{"intermediate_size": 576, "rope_fraction": 1.0, "bias": "none", "parallel_block": true, "init_std_qkv": 0.0495, "init_std_down": 0.00715, "optimizer": "adamw", "lr_head": 0.00807, "max_grad_norm": 1.0, "warmup_steps": 425, "final_lr_fraction": 0.02, "train_tokens": 224800000}
Each number is 128 + 32 x the weight over the matrix's rms, rounded and kept within 0 to 255. Layers, rows and columns count from 0.

# layer 4 MLP up, 576x192, rms 0.0659, rows 170-186, columns 96-191
[[160 182  95 219 172 115 100 178 166 138 132  95 143  80 143 134 202 161  44 108 119 105 105  86 133 137 118  99  83 115 135 154 129 151 100 104 129 136  89  62 130 118  85 140  96 198 158 166 140 144 110 163 149 127 126 137 192 129 148 157 102  50 137 129 148 130  40 133 160  96 167 166 123 151 117 116  73 226 185 122 152 131 148 175 140 126 148 132 168 144 120  80 176 156 146  81]
 [124 139 100 164 164 141  92 130 133 111 109 144 121 137 135 129 108 126 185 139 111 110 111  94 137  94 187 115 134 127 137 188 165 145 145 135 138 124 118 165 125  93  86 107  89 128 154 156 141 129 120  79  92 107  75 123  99 143  93 177  83 145 112 136 179 139 142 161 132 171 153 138 120 169  91 109  69  91 148  94 201 119 143 106 129 137 132 123 106 154 148 117 125  89 140 118]
 [179 132 121 150 164 128 149 138 138 144 133 104  94 139 152  93 106 176  99 155 126 117 127 173 151 162 148 156 157 144 139 138 140  94 107 151 120 147 168  92 120  48 144 118 130 136  98 154 159 162 127 176  88 153 107  77 127 128  86 121 109 110 151 136  95 101  97 124 124 150 153  78 163 134 151 166 137 140 125  70 133  94 170  71 184 137 101 112 127  65 142 121  81 136 149 155]
 [201 191 116 195  85 170 118 174 114 161  83 137 153  71 169 157 140 134 113 152 159  94  99 117 201 137 133 160 121  56 167 144 133 125 147 108 117 210 157  82 190 184 110 106 154 174 155 160 110 181  46 193  50 177 149 197  99 111 132 160 212  81  42  79  54 130 120 139  86 106  97 180 130  96 104 161 113 141 160 117  66 172 102 129 134 143 109 136 215 174  75 134 108 129 152  98]
 [ 99 103 121 135 175 116 123 148 155 151 114 137 182 104  91 151  83 129 137 162 106 118 125 119 117 140 167  97 134 136  90 120 128 158 113 115 150  87 140 133 175 190 184 107  52 150 200 173 116  84 137 176 130  81 141  92 130 159 120 150 161 195  81 114 106 137 109 212  84 167  67 118 164  90 130 157 109  91 182 161 121 159 141 148 137 125 142 125  93 125 166 113 130 163 153  84]
 [135  97 110 175 139 129 147 103 134 117 145  87 108  84 116 112 122 148  86 135 164  62 100 145 128 155 127 116 136 147 127 146 123 136 108 109 105 164 115  94  60 115 159 126 144 162  99 126 128 144  84 111  85 111 134 143 185 145 131 125 166 134 115 149 174 103 133 175 152 147 121 157 106 141 128 145  94 113 121 108 158 138 133 112 131 121 109  90 102 115 103 104  97 169  95 124]
 [138 201 132 151 117  66 112 142 150  84 159 165 104  71 132 161  94 136 108 145 108 122  83  60 110 105 120 121 194 182 172  77 117 111 206 100  94 120 108 170 160 154 165 145 125  76  21 147 110 117 149 117  91  67 111 129 115 178 105 109 135  95 165 185 166 128 134 143 214 145 150 109 109 171  69 112 142  85 127  57 176 157 116 181 184 154 133 145 147  97 142 160 171 191 160 143]
 [133 137 142  82 145 165 101 127 108 115  92  58 133  77 224 127 110 158 135 117 161  89  92 199  87  93 123 191 135 100 157 181 124 173 105  58 125  44 121 121 130 141 119 120 135 145 136 181  88 135 105 122 184 144 212 119 100 146 119 136  74  62 146 166 188 164 161  80  69 154 124 196 132 159  93 167 100  96 139 150 148 109 121 167 140 107 140 157 196 149 137 156 150 103 120  46]
 [175  88 110 227 129 171  99 140  83  88 152 119 146 102 202 188 164 122  99 168  90  81 129 147 113 129 172 116  77  90 117 178 218 123 167 111 138 218 136  91 106 226 115 108 180 112 100 153 118 170  99 225 106 115  72 192 121 114 128  47 134  92 108 114  45 169 142 129 116 155 130  56 105 196 117 123 147 133 177  78 126 147  87 125 158  84 138 106 158 104  53 114  91  96 140 107]
 [166 150 151 121  92 150  93 135 153 102 197 143  73  81 181  82 183 137 162  81 180 112  87 186 112 152 169 171 130 112  88 154 115 146 208  90  85  63  45 124 141 134 127 104 135 202  85 100 136 107 123 109 120  78  79 142 116 142 100 112  77 152  98 141  77 119 133  95  99 133 112  89 171 134  57  76 164 125  98 143 138 129 132 118 121 120 132  97 126 103 116 117 138 181 167  89]
 [138 145 153 118  89 129 117 172 153 161 134 145  64 165 175  66 142 163 108 133 133  93 141 133 127  99  64 136 189 183 128 116 129 150 131 127  96 151 140 160 155  92 152 139 149 124 103  92 145 139 119 147 121  92 102 105 126 181 109 143  85 125 132 141 145 111 117 118  64  91 107 102 176 131 157 139 153 126 138 126 138 183  91  87  88  36 128  93 131 117 101 131  47 128 157 192]
 [175 157  89  86 153 157 143 146  98 136 117 119 147 113 183 130  98 127 159 136  71 134 150 161 149 122  86 160 105  60 117  90 163  94 119 135 149 134 160  71 125 104  81 140 104 144 121 116 210 231  87 143 138 141  77 118 101 137 127 115 147 158 140 122  99 156 126 128   5 178 147 216  72 149 128 132 128 156  91 122 109 155 156 128 110  89 140 124 137 139 135  82 130 136 151 105]
 [ 95 146 152 149 181 121 103 123 114 106 136  84 144  76 140 134  86 125 106 123 128 184  75 128  83 118  90 155 167 146 206 173 106 172  92 100 130 200 116 134 147  88 145 142 102 192 148 130 136  79  57 149  60  92  95 113 148 183 110 127  66  47  85 143  51 143 139 123  90 124 142  95 153 163  72 141 151 157 136 141 162 141 130 131 154 137 111 144 160  99  98 118  82 183 174  90]
 [128 109 136 126 147 136  92 163 113  93 116 145 118 110 181 142 118 116 144 135 145 111  99 151 155 152 148 114 116 130 127 145 147 117 110 164 130 103 128 121  96 100 160 146 138 173 129 147 108 180 176 139 124 142 119 125 127 147 105 141 132 149  98 112 140  67 103 125 150 134 109  66 127 108 146 111 104 133 101 173 117 127  79 125 142  85 135 109 111 114 117 129 128  84 128 139]
 [109 168 201 189 172 109  84 135 141 121 137 132 109 144 221 122  95 155 151 152 143 106 113 185 199 161 166 161 144 130 136 120  84 162 165 169 151 190 142 143 106 133 112   8 115 114 176 156 152 198 119 118  65 122 152  91 120 147 120 124 106  71  96 120 122 147 145 107 173 142 164  70 120 148 106 142 150 136 162  93 154 136 198  90 123 124 125  98 130 124 163 134 152 119 118 166]
 [184 173  94 136  73 164 115 121  81 151 158 104 187  44 117 128  77 141 158 138 117  88 155 162 183  87 135 153 140 129 147 106 159 122  83 132  91  62 173 136 159 100 141 109 119 126 157 169 167 166 143 120 139  47 102 123  98 129 118  94 135 163 123  76 147 119 116 151 111 137 142  95 173  88  67 132 122 116 155 144 130 104 192 118 165  93 134  96 140  89 129 162  83 140  61 109]
 [139 173 103 145 159 165 164 214  47 144 177 104 143  84 152 115 121 152 164 131  88 105  70  46 113 137 110 152 113  47 154 104 206  40 174 156 123 129 125  98 165 105 151 125 153 132 102 165 120 121 127 172 170 171 159 117 184 184 114 127  56  91  58 197 118  88 130 111  69 171  50  94  89 158  72 108 130 113  89 141 184 145  92 186 165 132 116 156 154 133 129  86 157 182 152 106]]
# layer 4 MLP down (transposed), 576x192, rms 0.0447, rows 170-185, columns 96-191
[[117 100 122 134  98 182 139 161 122 100  98  90 103 106 165 113 124 132 186 110 138 142 130 102 143  94 132 160 150 108 133  91 119 154 135 150 143 129  99 156  82 125 105  88 108  57 131 138 102 150 152 102 150 102  60  80 159 132 175 159  97 141 156 128 157 133 109 161 153 105 124 177  70 111 177 113 139 105 177 160 119 114 143 145 100  71 114 130  94 102  99 144 111 103  96 131]
 [161 152 113 135 141 110 109  97 130 150 101 122 114 134 111  75 159 155 123 156  78 177 129 113 115 118  99  97 139 159 139 115 126 173 101 157  78 153  24 120 175 136 152 167 131 108 163  76 166 156 146 115 126  90  93 171 143 131 173 159 148 170 180 126 135 119 110 169 100 134 123  93 130  72 163 137 136 144 103 168 159 127 142 141 133  67 138 146 140 146 118 105 141  92  85 111]
 [121 113 187  93  50  90 103  20 111 124  74  92 134 150 153  93  96 142 128 129 121 121 140 105 106 139 150  98 158 151 144  87 168 168 176 107 116 120 152 152 130 129 137 105 114 135 126 164 125 124 168 132 146 119 123 156 169  77 131 134 104 154 139  92 178 166 142 134 153  79 186 152 128  57  80 104 104 122 131 162  90 173 105 153  87 122 115 151  74 132 133 121 153 108 109 155]
 [142  59  76 143 132  98 108 168 106 103 118 152 169 113 117 182  72 111 152 122  96 103 116  88 145 151  79 142 101 168 156 157 156 177 154 160 123 139 108 126 100 109  97 222  96 163  91  91 116 134  86  94 107  95 112  99  79  90 177 133 124 123 137 135 161 121 167 203 153 166 206 193 156 164 102  46 120 139 107  94 150 195 183 151 136 153 155  87 179 152  59 145 134  95  70 121]
 [123 145 116 151  84 101 132 110 133 113 153  90 109 180 126  59 181 137 152 141 167 182 135  94 100 130 122 106 122 127 165 124  98 122 131 152 130 150 112 159 120  80 108 117 140 132 154  88 144 127 142  88  95 183  96 143  77 131 124 134 175 129 156  86 162  65 137 114 157  57  35 138 154 136 139 110 128 171 139 178 156 136 108 139  30 122  93 159 117 119 111 142 140 111 154 175]
 [119 113 119 113 103 117 113 151 152 155 119 152 130  42 121 118 109 111 121 165 153  89 150 100 132 118 125 178 120 130 149 123 124 141 116 165 142 137 128  97  84  97 115 134  81 105  91 132 124 100 125 102 190 111 120 103 113 109 141 106 126 139 106 197 139 179  72  88 133  89  95 111 171 139 133 110  89 124 150 125 194 111 169 148  96 151 192 101 130 127 107 106 143 131 150 123]
 [110 168 146  95 150 148 122  19 139 134 160  87 156 167  94 128 155 156 155 124 110 165 137 201 118 190  79 142 147 104 130 123  82 153 135 167 117  93 103  91 101 100 129 113 111 156 116 147 159  75 134 167 113 128 138 192 189 157 113 183 163 105 154 152 137  83  82 156  98 144  95  97 117 138 109 173 151 132  42 165 107 112 103 120 140  71  43  95 202 100 151 151 108 157 125  96]
 [115 147 120  79 112 164 110 181 136  99 161 120  71 104 132 225 124 144 102 112 175 143 101 117 165 105 142 179 111  35  61 163  57 138 129 166 161 120 136 205 155 179 116 155 166 112 147  78 112 156 119 161 121  94 112 146  59 162 132 140 172  75 158  99 144  93 151  77  55 164 178  70  82 125 184 105 144 167 148 169 171 129 105 194 115 183 152  92 134  89  90 136 159 136 140 159]
 [111 177 129 133 132 205 196 213 114  90 144  99 133  97 151  86 189 126  93  16 125 119 121 145 128 171 100 142 115 200 111 144 102 136 145 110  94 167 117 124 124 179  35 133 198 113 108  82 106 172 152 139  75 162 202 132  53 131 158 116 172 120 140 161  86 123 112 154  75 111 106  74 139  57 116 145 122  90  86 101 120 183 178 131 178  50 198 128 153 130  42 136 163 123 130 165]
 [ 80 146 116 125 142 128  85 133 171 146  93 171 154 117 105 109 106 137  87 126 123 132 123  49 140  81  89 149 123 148 117 187 210 109  90 136 139 126 110  82 104 132 189 106 127 145 156  63  64 135 126 130 128  75 171 175 157 132 161  89 133 117 111  72  90 139  98 111  98 157 140  92 156  97 133 182 143 107 155 119 142 101 107 106  91 153 154 130 155 161 123 112 144 113  71 105]
 [ 97 143 144  59 141 124 131 225 121 151 167  69  92 152 125 118 108  96 117 196 154 150 144  63  91 168 127  75 133 124 214 154 115 149 167 105 157 108 117 152 108 152 133 131 113 162 137 111 132 135  84  98  94 137 126 153 128  96 146  96  96 114 156  87 111 129 118 129 130  85 119 139 144 163 114 167  78  70 114 165 122 202  75 137 151 103 127 141  84 114 157 143 110 131  84  70]
 [138 164 165  78  80 129 133 125 157 137 157 134 155 222 115 128 127 121 110 153 144 129 141 153 178 150 201  79  76 150 162  53  50 166 194 160 156 116  66 135 163  87 112 118 111 108 101 173 111  93 161  96  77 103 156 111 122 165  88 141 139  92  98 122 141  82 159 104 117 142 127 118 153 132 107 143 146 143 115 123 135 193 129 130 179 127  96  78 113  77 103  94 120 110 124 153]
 [189  90 109  93  97  85 118 120  95 159 148 133 183 130 150 157 107 122 177 103  61 113 180 114  81  98  89 123  59 164 147 139 192 163 166 146 113 124 155 122 135 209 120 108 184 142 138 149 120 163 132 107  83 119  89 181 187 120 128 162 174 132 139 120  71 103  99 135 115 125 107 172 132  97 118 118 118  72 122  90 162  99 126 174  77 130  91 158 147 107 192 112 125 102  72 182]
 [100 133  74  93 167 122 104 140 167 146 140 140 108 178 149 116  60 140 124 141 149 117 125 139  88 132 108  98 114  66 136 127 112 103  90 114 136 138 105 150 130 152 130 171 150 106 172 147 193 141 137 141 127 120  99 121 135 132 186 124  85 193 109  91  86 120 122 124 117 151 153 174 137 167 178 170 157  78 114 142 149 127  69 126 138 136 198 113  93 115 136 162 157 124 151 122]
 [113 162 169 133  95 209  93  92 102 125 116 196  99 153  98 143 163 119 110 132 149 150 131 182 158 130 114 130 116  63 159  98 120  93 125 189 130 163 120 113 112  83 121  94  99 159 119 124 116 157 155 105 130  47  77 166  93 117 190 155 184  72 154 131 141 104 113 168 162 138 108 158 126 159  75 162 149 138  58 116  91 134 159 141 158 186 121 108 134 109 141  98 108 132 109 121]
 [103 120  92  89 161 159 137  59  75 100 169 109 138 170 110 115 104 141 113 173 130 165 137 117 110 106 122 107 108 142 170 100 163  82 187  81 110 135 133 124  89 185 151 139 134 120 124 144 110 165 125 150 120 164 153 155 136 120 136 153  80 156 128 113 143 153 117 106 131 124 112 124 108 184  84  95 145 136 173 165 140 129  57  99 143 101 126  84 158 133 126 120 131 152 133 166]]